config.yaml
activation: "gelu"
norm_eps: 1e-06
tie_embeddings: true
parallel_block: false
lr_head: 0.00737
decay_shape: "sqrt"
batch_tokens: [65536, 131072, 196608]
Each number is 50 + 10 x the weight over the matrix's rms, rounded and kept within 0 to 99. Layers, rows and columns count from 0.

# layer 7 attention key, 320x320, rms 0.112, rows 138-181, columns 160-239
41 60 62 36 55 17 51 64 60 47 38 54 35 55 52 66 48 67 28 59 54 37 35 47 58 76 78 68 41 44 56 65 64 67 49 45 34 42 59 45 61 20 58 46 60 58 68 45 42 45 64 71 53 64 52 39 57 50 37 53 56 42 57 27 49 43 61 53 52 54 55 55 51 56 42 44 51 58 33 43
45 68 65 48 51 55 55 62 69 52 45 23 60 32 60 32 42 39 43 44 40 43 59 54 44 53 77 47 36 53 45 55 74 54 51 54 50 58 63 50 17 43 50 27 61 62 62 63 42 36 33 48 46 57 52 66 57 38 49 57 29 47 80 25 43 42 45 70 48 52 50 41 58 47 38 73 63 47 44 61
54 48 55 57 59 50 58 36 59 54 62 42 33 57 56 46 48 37 49 48 43 52 52 57 43 44 53 39 59 50 64 55 41 47 45 42 44 54 49 54 49 30 51 43 45 61 53 44 58 56 54 60 71 44 54 30 44 60 56 45 42 40 53 53 55 57 77 42 50 44 33 71 55 62 64 61 51 44 51 40
46 63 50 33 58 56 62 76 52 55 57 43 63 25 49 37 59 34 57 44 44 32 53 75 53 44 35 47 33 41 33 55 67 48 50 40 65 62 54 67 44 66 50 47 58 35 42 47 82 54 53 25 60 52 43 75 31 41 60 43 41 50 57 53 43 58 29 43 56 52 51 44 67 42 50 54 43 58 56 68
50 48 64 43 51 35 48 45 42 40 32 55 51 41 47 47 37 48 59 54 48 45 51 53 45 45 63 48 54 52 39 46 57 42 51 72 55 66 57 44 46 35 57 47 56 44 64 62 37 46 50 54 47 39 60 74 61 43 65 49 61 52 46 41 79 56 43 58 75 59 44 45 51 38 49 33 59 36 32 47
51 55 48 37 43 34 46 45 49 60 48 54 40 52 22 74 41 59 39 41 52 61 49 47 39 33 48 41 44 80 61 48 36 56 53 57 66 55 54 41 43 38 51 73 45 60 58 54 56 43 55 56 30 53 52 43 33 60 41 70 56 41 49 46 57 66 44 49 41 43 66 55 40 50 45 33 53 52 61 36
45 48 50 47 66 56 56 45 42 43 64 37 44 67 35 54 54 57 51 60 50 56 49 46 60 49 32 30 39 44 38 53 49 44 48 60 57 43 58 51 62 53 80 53 54 34 51 53 62 44 65 52 43 52 55 41 27 49 51 63 51 34 55 45 53 46 38 44 68 52 52 71 35 45 44 57 38 46 36 51
45 34 31 52 46 55 55 40 44 38 54 55 44 31 48 52 55 37 43 67 62 54 34 59 54 72 45 39 69 58 27 39 49 66 45 63 65 62 54 67 65 62 43 63 28 53 57 43 68 44 63 33 47 39 29 68 45 56 51 33 41 61 48 54 34 52 38 56 57 60 47 31 53 43 62 43 43 32 47 40
57 67 45 50 48 51 30 56 74 65 38 47 47 57 48 49 39 51 59 45 43 70 39 70 46 44 37 51 36 55 43 46 41 40 63 66 44 59 46 41 41 47 40 30 66 53 68 80 46 40 51 65 43 64 41 57 39 45 55 48 57 63 81 63 45 40 28 48 39 56 48 36 71 45 50 64 56 54 51 63
60 46 49 39 47 48 59 38 28 36 58 25 48 16 53 30 36 50 56 55 53 52 56 50 32 76 69 47 56 46 24 51 43 58 37 73 56 37 56 55 63 46 49 47 60 51 63 51 35 59 44 59 60 49 54 48 63 52 42 29 47 45 21 49 49 43 37 62 44 49 48 84 60 46 49 56 48 48 29 45
60 49 51 53 47 60 43 24 39 47 41 45 42 55 60 59 44 42 39 55 43 57 28 53 59 39 36 58 53 47 39 47 60 46 53 55 55 68 28 61 42 68 50 53 41 61 50 49 44 27 49 56 60 45 45 65 35 47 65 47 54 41 54 62 57 63 63 35 54 48 30 52 49 46 58 49 52 56 49 56
45 60 41 46 84 53 55 42 61 48 76 41 65 59 47 36 42 47 51 45 20 55 39 52 38 48 54 35 55 39 60 56 59 33 46 28 43 50 73 25 49 53 56 57 42 32 40 42 60 53 57 64 53 54 39 68 49 70 53 55 54 46 61 51 54 57 64 68 74 51 48 51 54 41 39 52 55 45 56 37
37 32 38 42 53 40 66 43 34 44 63 47 48 60 49 40 51 63 50 56 49 45 64 51 43 40 52 33 56 51 63 53 42 57 47 36 41 61 68 46 61 44 62 54 44 31 50 53 53 57 50 50 54 57 45 52 48 63 62 48 32 61 47 44 69 43 37 51 64 49 44 66 35 49 68 48 48 52 39 46
54 56 61 45 57 67 39 46 71 41 78 43 25 25 66 39 54 54 63 42 47 54 45 52 39 47 51 62 46 49 37 56 38 48 48 69 42 37 56 41 45 59 43 51 53 65 39 52 41 62 43 50 56 45 59 63 62 55 41 45 49 40 59 45 57 39 51 43 40 65 33 60 58 40 47 58 44 39 77 55
58 60 59 51 46 60 58 59 68 49 58 58 47 39 59 72 43 40 47 45 49 51 52 44 57 60 54 51 63 41 32 43 43 62 68 51 48 56 39 45 58 56 43 50 80 67 50 56 53 67 39 57 40 42 43 40 60 42 57 51 58 26 46 68 49 61 56 55 59 39 62 32 50 42 54 39 65 56 52 57
52 46 46 72 48 36 46 28 47 68 45 67 40 57 58 54 46 38 35 40 50 43 48 42 34 58 53 54 58 47 56 47 53 51 43 58 63 64 56 39 60 59 38 59 41 54 52 51 36 42 73 47 41 32 49 59 46 62 47 36 54 58 43 52 73 63 42 50 63 50 44 56 43 40 67 34 57 41 40 47
34 37 62 44 49 35 51 57 37 36 15 65 64 55 41 70 60 63 55 54 43 47 33 41 59 69 61 60 40 51 52 32 85 51 44 43 27 51 44 61 61 53 53 59 64 52 59 60 50 50 42 23 39 42 52 46 49 47 56 48 59 54 38 51 43 46 33 67 53 60 57 32 45 53 41 52 45 52 40 59
59 49 39 55 58 61 46 67 62 53 66 36 37 51 52 37 62 43 61 45 56 41 40 65 63 52 27 56 58 43 50 47 46 40 43 39 48 56 57 64 37 60 44 47 50 47 33 38 62 48 52 50 60 49 46 57 28 51 58 58 43 56 49 70 44 54 62 42 61 35 40 46 46 42 67 78 32 42 70 49
31 55 47 47 57 43 57 63 57 49 35 36 44 29 46 53 37 59 49 46 48 51 36 41 45 37 55 59 40 42 38 54 45 41 54 59 56 50 56 57 48 31 51 45 62 50 30 56 42 49 41 62 55 47 53 49 46 40 38 33 53 46 42 49 65 34 36 48 51 43 49 57 39 43 49 47 24 58 57 56
39 39 46 46 54 42 42 45 49 56 56 42 66 46 52 27 47 43 59 57 42 62 59 55 41 64 41 44 33 38 53 68 44 39 49 52 56 57 48 58 56 51 45 46 38 48 49 47 46 61 58 39 57 49 68 58 49 52 54 45 58 46 48 61 51 59 27 55 47 38 52 57 55 44 48 56 41 56 48 52
61 63 55 44 44 73 48 50 49 54 56 35 36 48 54 53 47 45 60 50 43 53 56 64 53 40 42 47 30 43 46 53 52 38 59 52 63 63 50 53 66 46 47 45 44 52 48 43 43 53 47 56 53 52 46 59 45 50 44 54 64 44 46 50 50 65 43 65 60 51 48 40 49 39 55 55 28 44 44 46
46 45 45 53 43 35 40 47 53 40 61 63 45 56 45 53 52 56 37 41 39 56 64 53 39 52 54 65 37 56 44 53 58 47 53 42 40 52 38 41 50 73 31 70 37 55 52 57 35 47 55 65 57 59 41 57 60 53 49 75 58 55 38 33 59 59 50 53 46 41 41 58 61 26 71 72 50 39 55 41
32 50 44 43 57 61 25 54 34 54 34 42 62 54 53 47 42 50 60 46 42 71 45 51 52 48 49 48 69 59 44 36 73 44 58 57 47 47 35 58 57 71 56 56 58 41 39 38 38 68 58 49 36 46 45 62 43 57 44 51 57 59 58 49 48 57 36 43 52 59 52 63 50 43 47 71 55 49 63 50
45 46 44 52 39 66 36 33 36 25 81 34 54 40 48 56 40 46 52 65 56 59 50 65 51 57 47 37 33 41 49 42 41 38 58 53 50 58 48 67 59 54 57 68 72 40 56 52 45 55 65 47 62 38 59 61 41 58 45 57 48 37 36 44 58 53 57 65 47 57 43 44 59 48 46 69 70 24 41 47
67 45 61 60 54 38 69 30 46 41 46 72 49 61 47 46 66 43 56 60 51 55 55 69 51 52 52 36 34 46 57 45 75 45 45 39 49 50 68 56 41 34 66 53 41 38 40 40 71 58 64 52 60 48 62 43 27 36 50 69 42 47 73 57 50 56 31 69 58 36 36 58 52 61 53 50 35 41 44 63
55 51 33 47 57 67 47 45 55 52 49 33 52 46 56 46 67 39 59 43 48 46 41 47 69 58 21 42 39 59 42 36 54 37 34 57 49 50 60 54 33 61 67 45 42 32 47 58 56 53 51 51 60 48 35 39 30 50 50 47 45 40 60 67 47 29 52 31 48 71 48 24 39 55 51 27 37 73 72 73
50 41 57 54 52 43 51 66 42 53 52 48 52 52 38 55 48 49 42 36 36 52 43 47 58 46 52 43 36 49 70 50 55 45 56 38 54 60 45 54 60 33 59 63 37 54 49 65 60 37 52 46 55 49 49 37 40 33 23 76 51 64 23 50 58 52 46 70 35 55 48 50 33 49 50 67 63 45 56 52
38 62 35 45 40 48 38 64 60 53 47 54 55 35 61 43 47 53 45 48 33 60 47 38 43 57 65 74 32 28 53 75 75 47 68 45 52 25 41 35 54 26 58 35 60 52 64 39 64 41 46 30 26 55 67 60 51 35 49 32 54 50 48 53 31 47 34 51 43 53 64 35 61 19 22 53 33 55 52 63
63 64 52 54 45 46 50 62 38 66 39 40 36 46 56 59 50 34 44 46 43 58 53 64 57 48 55 49 46 45 52 55 55 63 49 52 58 73 58 67 57 34 39 51 52 39 34 53 33 79 66 43 31 48 54 41 52 41 42 57 63 38 32 49 67 46 46 64 66 46 60 39 49 57 52 45 50 52 51 56
66 52 36 69 42 56 54 42 45 53 55 59 43 37 52 55 53 44 44 53 47 40 42 53 50 41 40 44 43 51 60 69 43 68 34 61 47 47 45 65 44 69 36 48 43 32 54 51 62 48 62 45 57 48 46 51 52 49 58 43 52 48 41 65 56 57 50 40 52 62 53 49 53 62 45 61 56 37 49 46
37 54 48 41 49 59 49 54 48 59 34 41 39 49 30 44 47 40 46 39 49 46 47 56 44 29 40 56 43 53 67 54 55 35 59 50 50 64 34 55 37 54 37 57 65 48 60 45 56 51 50 49 43 52 50 45 38 45 71 49 48 40 59 45 37 60 58 45 46 41 60 31 34 44 32 53 63 71 55 49
53 33 41 63 60 58 63 49 57 65 58 72 44 57 54 53 54 51 73 58 49 42 68 73 38 27 47 52 59 50 26 50 45 53 42 37 44 59 64 52 48 47 52 37 70 44 41 48 50 47 38 42 50 51 47 61 33 47 65 38 41 38 52 54 49 50 38 63 62 54 47 49 51 48 62 35 35 59 44 53
52 37 56 51 49 36 65 52 30 37 36 41 39 59 53 50 35 47 37 33 50 63 52 57 51 58 46 65 40 42 58 56 56 43 48 65 44 62 53 52 69 44 44 48 52 47 57 38 45 66 72 72 31 51 60 41 54 49 45 46 47 61 38 34 43 68 35 44 57 44 51 46 37 62 56 57 63 46 44 30
52 40 41 52 46 52 55 61 36 48 41 61 46 80 52 56 52 61 42 44 63 41 66 54 41 54 54 38 65 48 70 49 37 56 28 52 62 69 64 57 51 53 36 58 37 47 61 44 55 47 51 16 38 59 41 40 63 42 69 46 57 53 35 36 59 54 53 42 36 52 42 44 48 63 37 56 70 60 36 48
48 41 52 67 60 48 57 46 48 49 82 47 28 37 45 43 53 51 57 49 49 41 53 74 38 60 49 49 53 45 42 49 33 39 40 30 39 75 44 58 54 48 29 39 37 51 43 57 61 65 42 48 54 44 58 55 56 45 50 62 37 54 58 63 64 56 20 44 55 53 49 42 38 67 63 58 44 47 59 55
41 47 53 51 50 51 46 44 47 32 66 38 32 37 41 35 61 56 54 46 36 60 49 37 54 41 35 35 73 58 44 65 44 43 49 43 44 41 66 55 61 51 60 68 49 37 43 47 61 56 80 52 73 42 63 45 49 63 39 54 47 67 24 57 75 43 57 47 68 48 37 80 67 62 57 56 35 38 45 36
56 49 56 54 46 74 60 61 51 47 48 51 44 63 47 42 46 40 58 42 57 54 56 71 55 26 54 37 50 51 51 65 50 56 52 42 72 58 52 53 43 59 32 40 72 50 53 47 50 55 59 37 30 59 46 52 58 47 54 50 53 52 54 34 51 57 44 43 46 53 41 50 63 56 49 69 66 40 47 45
68 44 56 45 47 49 56 52 50 71 58 58 44 28 60 45 44 61 43 44 90 35 63 49 43 41 39 51 56 53 41 36 45 41 40 59 39 66 51 40 47 51 52 52 54 52 43 52 55 62 51 40 62 34 60 50 56 51 36 68 42 42 62 45 45 59 48 50 51 57 51 48 37 41 47 44 38 63 53 43
70 54 57 53 38 48 40 47 40 51 53 59 68 42 47 60 34 56 52 40 47 68 39 48 54 52 53 36 45 51 50 26 48 44 56 58 70 69 43 53 51 38 49 55 63 52 41 41 16 38 49 56 38 40 66 52 47 44 37 69 55 47 57 43 45 58 34 66 49 54 60 38 41 51 38 53 61 54 48 72
65 49 57 47 41 30 50 47 46 57 28 74 63 49 50 54 39 56 48 45 51 43 56 44 44 59 56 58 38 62 49 44 61 45 60 65 52 44 58 31 54 47 41 47 58 59 58 59 38 46 45 41 36 46 61 55 51 40 41 55 59 48 53 40 44 59 28 57 51 56 70 44 54 41 43 38 49 51 42 69
59 57 65 38 32 50 46 32 40 48 65 53 54 72 72 68 56 43 70 46 55 55 39 56 52 59 41 61 30 47 80 53 61 64 50 55 52 55 64 56 62 65 37 51 42 82 58 53 41 39 60 44 63 57 45 47 29 61 42 35 58 36 44 46 47 51 26 43 41 50 54 50 59 54 54 54 35 60 29 67
36 44 46 57 65 62 44 72 51 47 50 38 50 56 48 66 51 30 60 48 54 38 43 52 72 48 36 53 51 59 51 61 42 42 58 44 36 48 51 58 51 57 53 53 62 50 22 53 55 52 44 43 63 54 40 46 48 83 37 51 59 59 54 59 55 45 67 39 46 55 46 46 44 63 60 45 58 46 63 43
46 44 46 42 62 66 34 77 52 63 59 55 54 43 42 35 60 34 70 60 50 49 50 55 55 45 39 34 31 34 33 45 40 46 54 36 57 63 45 63 41 47 68 54 32 28 23 53 60 48 60 61 50 32 50 42 41 65 61 60 49 49 50 64 54 33 48 51 53 41 56 56 58 53 47 49 44 40 54 61
50 64 73 48 64 54 52 50 63 43 64 24 50 48 46 54 52 49 55 57 49 58 40 66 61 50 54 61 66 43 59 40 67 63 61 43 66 50 61 61 53 58 56 47 41 72 65 47 58 62 28 47 49 50 57 49 52 32 54 51 50 46 45 44 48 63 36 58 58 40 54 48 40 46 53 54 20 55 48 41
# layer 7 attention query, 320x320, rms 0.112, rows 139-182, columns 160-239
29 37 35 41 34 56 55 55 72 36 44 48 65 38 55 57 39 53 61 56 44 38 34 45 77 36 53 72 47 52 41 48 39 51 58 51 57 60 56 61 62 33 36 39 51 60 61 49 64 71 61 41 39 53 37 58 39 57 38 44 48 45 53 52 39 63 53 57 48 58 44 44 59 38 49 42 55 52 44 47
71 40 58 51 56 60 61 55 57 52 74 53 61 47 41 45 47 51 31 60 50 55 50 41 61 60 43 51 44 32 45 60 54 55 54 45 50 42 32 51 61 29 39 63 44 50 55 25 48 61 45 50 48 57 67 51 40 51 41 58 38 51 54 56 54 44 61 54 47 61 41 49 41 68 39 43 59 45 43 48
26 43 44 58 54 49 38 42 37 46 54 29 40 67 68 40 42 55 55 46 45 38 54 66 58 45 60 60 59 65 37 53 48 45 59 50 63 40 54 48 55 50 43 27 49 64 48 67 55 67 30 54 53 35 54 65 60 45 51 52 71 47 63 52 46 50 46 49 66 79 66 35 54 53 41 66 66 45 71 49
68 52 58 44 42 28 27 61 47 41 52 51 52 49 49 40 72 56 69 63 54 41 38 57 48 42 32 42 68 68 61 42 51 56 64 55 55 57 62 49 55 50 57 35 46 59 55 34 51 61 64 49 34 53 37 30 61 42 49 42 52 52 31 55 60 41 46 59 52 35 60 63 48 50 65 65 38 50 50 61
59 58 55 67 47 48 73 52 36 48 49 54 51 75 49 42 54 44 35 37 52 59 56 50 54 50 40 52 60 37 33 65 61 47 40 58 68 49 57 31 60 50 60 63 45 59 46 63 59 47 41 42 50 49 37 59 37 39 59 55 31 68 38 37 62 37 30 39 53 53 42 47 53 45 57 28 45 60 39 51
37 30 49 59 38 48 36 50 46 43 55 56 49 52 31 34 54 36 53 41 51 41 46 59 49 50 35 34 52 43 40 36 47 64 34 40 50 40 54 55 56 65 38 50 53 43 67 28 49 48 50 54 43 42 44 61 40 42 36 40 57 41 43 44 37 57 35 49 55 40 53 46 43 39 31 60 60 49 64 49
39 58 52 44 49 36 44 25 58 61 24 55 66 72 57 65 67 65 50 38 53 57 50 61 39 34 57 56 67 52 67 42 60 57 53 71 48 49 24 43 32 71 72 48 55 63 53 50 68 51 33 51 51 40 53 62 54 37 37 44 49 30 64 43 51 55 63 43 72 35 52 41 50 48 26 56 57 62 56 55
64 47 46 55 51 49 44 52 74 57 53 52 39 66 39 49 33 49 54 41 76 51 32 52 60 60 48 39 44 56 38 44 43 52 57 63 67 59 61 47 42 63 62 65 49 54 50 49 51 59 65 35 47 66 51 47 55 59 45 33 46 41 53 54 56 53 44 58 44 52 35 63 60 43 41 36 62 61 57 38
60 58 74 52 43 61 55 44 56 10 66 39 42 71 62 55 44 40 50 59 28 59 28 49 63 61 66 54 61 62 53 53 35 63 42 54 57 44 61 48 58 51 47 71 42 48 46 60 44 61 50 48 42 42 59 49 42 27 43 30 59 58 51 66 65 60 49 57 74 60 51 39 56 43 67 54 27 38 46 47
47 49 53 55 53 43 48 52 53 35 65 49 63 52 55 65 48 35 47 61 38 33 53 67 57 66 61 37 78 56 52 53 45 45 71 38 41 34 37 55 58 45 43 40 61 72 67 41 59 68 66 58 46 46 44 36 42 48 50 49 44 41 48 48 61 33 67 43 34 58 63 41 61 46 46 41 45 43 67 52
65 51 61 56 42 35 53 66 57 44 50 72 26 46 35 33 60 40 74 51 43 52 51 67 56 51 48 50 49 50 53 47 63 45 58 54 41 68 53 45 46 49 29 48 43 43 36 37 38 50 55 43 47 61 38 54 33 51 56 53 58 47 50 71 51 44 44 41 53 41 30 50 73 54 48 52 43 55 48 35
42 44 55 49 45 48 51 47 43 51 56 67 47 68 42 40 54 55 56 58 58 50 54 46 47 24 49 43 48 61 41 68 44 52 42 39 57 60 43 63 29 54 53 47 52 48 35 49 47 43 48 58 48 52 56 51 61 58 49 56 59 55 57 54 38 54 28 35 53 46 46 67 49 59 50 57 61 69 38 67
63 44 24 48 55 49 54 54 66 61 69 52 41 51 44 52 41 58 44 61 59 68 38 60 54 55 63 59 41 52 49 40 48 45 66 57 61 43 59 40 39 46 51 68 55 53 36 56 36 53 55 45 50 68 43 49 50 45 46 39 48 35 50 42 40 68 53 45 42 70 44 43 57 36 31 59 73 44 65 44
34 37 59 58 39 66 64 53 36 69 58 52 45 62 44 45 53 62 60 46 48 57 50 40 53 67 38 45 47 53 45 43 21 55 57 60 33 47 59 39 53 52 51 54 52 48 38 75 40 42 59 55 38 43 49 46 52 51 43 44 35 66 30 46 52 40 36 80 60 79 44 50 51 41 68 37 44 55 47 44
51 41 57 43 53 20 51 41 35 35 51 42 44 44 43 40 47 53 53 50 36 49 31 54 50 42 28 48 64 53 42 62 55 59 68 47 31 53 21 47 63 56 47 52 44 70 46 70 55 56 55 55 54 46 21 50 55 47 56 55 57 50 39 43 53 37 62 48 45 39 57 61 56 40 50 59 57 47 47 36
45 57 62 43 51 49 49 25 43 55 56 61 47 49 62 58 63 63 49 47 55 44 48 42 61 40 62 41 58 58 63 49 47 51 52 63 34 71 47 46 46 76 53 31 55 51 38 57 47 50 48 76 49 33 64 48 47 56 43 63 60 60 44 45 57 39 44 77 51 56 46 59 58 55 59 56 55 56 37 63
50 51 53 40 45 45 55 51 58 60 66 40 41 45 45 57 53 50 47 63 50 56 60 58 43 46 75 50 47 42 45 49 48 65 71 45 55 46 47 35 51 61 51 38 45 65 64 48 45 61 56 38 42 44 66 46 49 54 49 27 43 50 52 60 49 81 40 51 55 61 64 33 48 27 42 39 53 53 34 66
53 44 59 55 52 43 42 58 56 43 47 38 40 59 62 44 49 39 47 44 68 61 47 43 69 69 60 61 52 43 51 57 51 48 49 66 42 56 54 44 49 36 54 47 59 47 68 50 61 60 41 74 54 46 35 37 31 42 49 44 61 42 45 65 38 53 52 53 58 52 52 44 40 58 78 67 50 42 46 60
61 66 52 55 46 31 33 39 57 44 52 50 49 44 48 50 36 40 51 44 32 50 50 57 32 44 46 45 54 41 57 41 28 54 49 51 58 63 51 48 37 68 51 43 42 57 58 51 42 69 43 50 54 50 44 37 52 51 48 33 73 53 47 45 63 46 47 70 50 63 34 45 55 51 51 60 51 71 60 51
49 56 58 65 57 49 56 56 38 33 71 35 50 59 52 60 48 27 28 41 35 46 56 48 49 54 46 56 38 45 44 73 52 56 62 48 56 30 41 60 60 43 34 41 54 39 63 42 69 56 47 38 40 46 75 46 45 29 53 54 55 49 36 58 51 42 36 50 51 49 68 53 45 40 63 39 35 37 44 55
54 57 35 49 42 48 51 43 54 54 48 50 53 70 49 57 35 45 63 63 52 58 66 44 32 50 39 81 71 50 56 43 29 67 47 60 43 50 43 45 47 55 62 48 51 39 45 57 50 49 59 24 63 60 52 59 60 36 36 51 54 66 43 40 60 65 43 41 58 38 63 56 60 51 67 30 45 52 50 47
56 34 47 57 50 56 49 44 48 37 54 41 56 61 53 41 69 54 56 55 39 27 45 65 43 36 66 62 39 40 48 71 51 60 61 51 55 57 55 76 48 68 55 59 55 63 54 53 47 57 51 51 39 45 63 56 46 50 43 57 50 51 51 52 50 40 59 59 45 51 50 50 59 40 46 54 52 36 57 45
58 45 57 52 43 44 47 44 52 44 69 54 42 60 42 32 42 45 58 55 42 31 33 47 38 46 48 56 42 40 53 53 45 62 58 33 35 39 47 57 35 63 43 57 59 48 44 36 37 54 62 41 33 54 66 52 53 52 58 53 71 50 42 64 49 78 53 58 44 62 48 46 60 52 30 38 54 46 48 68
43 39 42 37 27 53 56 48 58 53 57 58 58 44 64 38 51 48 40 64 59 51 46 61 37 24 44 47 48 47 27 51 49 68 39 36 53 56 41 46 44 50 56 24 43 58 58 47 49 50 41 45 35 36 60 73 43 33 37 43 46 62 51 37 45 63 34 22 52 41 59 45 51 41 28 49 63 53 41 56
44 61 43 34 39 52 63 50 51 39 44 45 44 76 46 68 30 51 57 41 50 53 59 45 68 69 51 46 42 65 49 60 35 50 62 46 56 46 55 54 42 60 45 49 41 42 59 48 52 51 62 34 47 71 63 42 24 65 52 48 43 40 47 67 37 57 46 47 46 54 44 41 61 54 32 48 63 61 46 58
49 62 46 34 40 39 46 50 52 45 55 57 42 23 62 63 28 28 29 57 56 50 65 48 47 44 56 50 69 51 36 67 37 50 42 33 41 49 44 57 60 42 43 48 46 22 73 66 57 49 50 52 41 33 48 58 38 45 39 65 52 69 38 52 56 64 76 61 55 44 42 79 44 76 30 41 64 29 41 41
45 45 47 71 52 33 48 44 46 45 55 45 39 49 55 48 57 58 38 42 31 46 31 53 64 72 39 52 33 61 55 55 49 43 58 56 40 52 57 49 41 44 43 30 52 49 49 51 70 35 41 53 39 41 53 39 63 49 38 32 71 49 58 59 35 51 59 58 54 37 69 41 54 47 44 64 54 47 48 58
55 54 39 52 43 43 49 63 52 58 32 55 52 45 66 53 54 41 53 47 62 58 42 61 45 37 53 55 41 31 39 42 42 51 51 50 57 64 61 49 28 48 58 52 50 43 54 40 66 53 53 39 54 53 46 59 71 46 55 53 75 39 48 57 57 56 54 43 43 38 38 43 51 57 47 60 49 53 59 57
44 46 47 37 50 56 56 54 47 56 53 46 48 57 29 49 44 51 57 47 38 51 45 72 58 36 59 37 58 49 47 49 66 55 42 48 56 52 52 58 61 57 36 53 46 64 49 48 48 53 37 50 46 38 33 62 50 50 33 56 55 39 53 42 44 60 67 47 44 49 54 38 63 50 28 49 61 42 58 40
52 36 61 41 54 47 43 67 46 38 45 44 47 68 41 56 71 55 57 38 46 28 60 49 57 52 66 56 42 30 47 67 61 45 58 39 42 44 51 32 42 42 43 49 51 54 58 55 46 67 57 50 45 64 48 69 62 59 60 60 71 62 47 74 48 59 49 45 60 47 53 47 43 62 46 59 70 42 47 63
45 35 56 47 48 67 58 60 51 71 42 58 43 60 41 24 50 48 60 60 66 37 51 53 70 55 59 28 46 42 45 38 57 43 41 44 53 63 60 63 48 60 64 22 60 53 44 57 47 32 32 60 45 43 40 52 76 52 62 41 61 51 51 39 58 34 63 51 52 49 67 57 63 51 27 46 45 63 55 53
57 44 54 68 45 24 53 47 49 33 31 40 32 42 56 45 64 31 49 46 37 53 43 61 34 21 51 47 59 35 51 61 55 54 36 75 51 51 49 60 33 62 68 60 46 47 52 50 68 45 36 27 43 48 46 31 65 29 54 62 49 55 31 39 58 44 48 38 44 30 44 48 43 40 70 49 52 46 62 39
56 51 56 31 50 42 41 55 50 52 37 23 53 49 62 58 29 45 59 41 61 59 51 65 36 45 33 64 58 46 44 52 67 32 52 30 52 73 39 55 57 54 51 43 40 44 48 46 58 46 65 47 54 67 35 60 55 73 39 55 53 57 54 27 54 69 39 30 56 41 50 51 53 60 57 59 59 42 46 54
54 37 43 56 44 38 59 49 45 65 59 48 44 55 47 42 43 53 39 66 59 52 57 54 72 41 64 45 68 50 57 47 40 58 61 50 55 52 62 46 57 52 76 39 46 53 67 60 68 61 35 39 53 44 32 58 72 47 62 43 58 41 47 58 56 49 41 54 36 53 59 69 34 42 35 40 48 54 40 55
45 52 29 46 29 45 39 38 35 32 54 47 42 52 33 29 48 63 49 54 58 59 40 53 43 33 62 51 64 52 59 43 54 64 37 47 57 57 53 38 56 57 64 55 41 43 57 36 35 50 55 47 45 47 63 61 57 37 16 42 57 44 45 45 50 44 47 57 64 31 46 71 26 56 42 54 45 41 46 51
53 38 56 52 39 66 65 52 52 54 58 43 48 68 48 40 44 36 51 53 45 33 43 58 45 32 63 51 52 57 35 47 59 40 42 52 63 64 60 63 43 56 49 38 40 50 42 62 62 37 45 41 46 36 57 59 32 65 55 68 61 56 57 46 45 37 39 52 44 62 60 53 65 44 35 47 67 51 46 40
49 63 29 54 49 35 58 61 43 43 62 45 51 35 40 43 41 52 67 59 68 50 57 69 69 58 37 37 65 42 60 52 35 50 45 54 58 41 64 50 60 33 42 66 56 62 40 49 72 61 37 38 51 54 32 43 61 55 57 41 50 55 46 62 52 49 52 56 53 69 51 52 37 40 47 45 65 35 48 66
60 53 40 49 48 59 45 53 56 41 41 71 43 53 60 57 52 42 51 52 59 47 42 48 49 57 64 38 34 30 44 43 37 55 31 47 40 55 70 50 41 59 56 33 40 46 46 66 51 51 54 51 53 53 26 66 42 47 58 42 52 48 56 61 45 49 53 44 41 54 45 55 46 48 56 58 50 45 32 43
52 57 63 46 47 34 50 52 61 61 56 46 41 50 58 33 45 61 56 55 46 67 47 47 41 36 40 56 44 50 41 57 51 53 52 61 51 44 43 52 51 42 52 36 46 65 51 55 52 38 44 48 53 44 52 67 64 34 55 42 46 60 45 44 52 57 54 53 51 41 54 51 58 39 62 50 38 61 44 45
49 35 61 36 62 51 57 45 59 53 61 75 39 66 50 56 56 47 37 36 50 54 40 58 39 55 44 50 57 52 18 57 48 52 36 30 36 11 34 52 42 49 35 56 32 65 54 34 34 44 60 42 76 33 66 62 43 53 63 69 45 42 45 33 57 51 53 63 45 55 38 50 56 50 51 55 34 57 76 52
35 49 39 49 44 52 37 45 34 83 53 44 48 42 52 34 26 51 59 48 57 46 51 58 36 37 62 43 47 33 42 56 57 32 48 51 41 49 39 47 50 46 56 63 60 39 68 58 23 43 51 64 48 43 63 49 65 65 52 57 48 72 57 38 35 67 63 45 50 60 34 53 51 51 42 48 57 59 64 60
50 61 48 45 50 41 41 52 54 41 58 46 30 53 40 70 60 35 43 53 38 33 65 31 44 74 50 45 42 57 40 53 43 70 52 39 54 46 61 51 38 65 32 51 52 35 54 63 37 50 49 58 41 42 61 34 46 46 48 40 54 55 59 71 41 57 65 68 51 64 57 42 48 51 37 57 62 40 48 49
35 43 76 40 46 37 65 59 52 36 60 48 65 47 74 51 72 48 32 49 43 51 20 73 45 32 57 53 59 69 55 51 76 34 64 40 43 23 36 12 76 32 53 30 46 48 59 48 43 60 75 44 40 38 57 79 44 37 43 54 47 52 56 52 75 51 35 47 64 32 61 39 47 44 46 39 46 70 46 31
42 38 47 56 41 64 36 55 66 26 38 40 47 53 55 78 34 52 57 61 55 46 57 57 28 69 54 49 51 45 51 67 65 88 47 54 51 52 60 41 40 52 47 52 36 43 73 30 52 57 46 43 28 43 56 37 52 66 37 64 58 47 48 28 47 41 41 36 44 70 47 36 53 27 56 45 55 51 45 43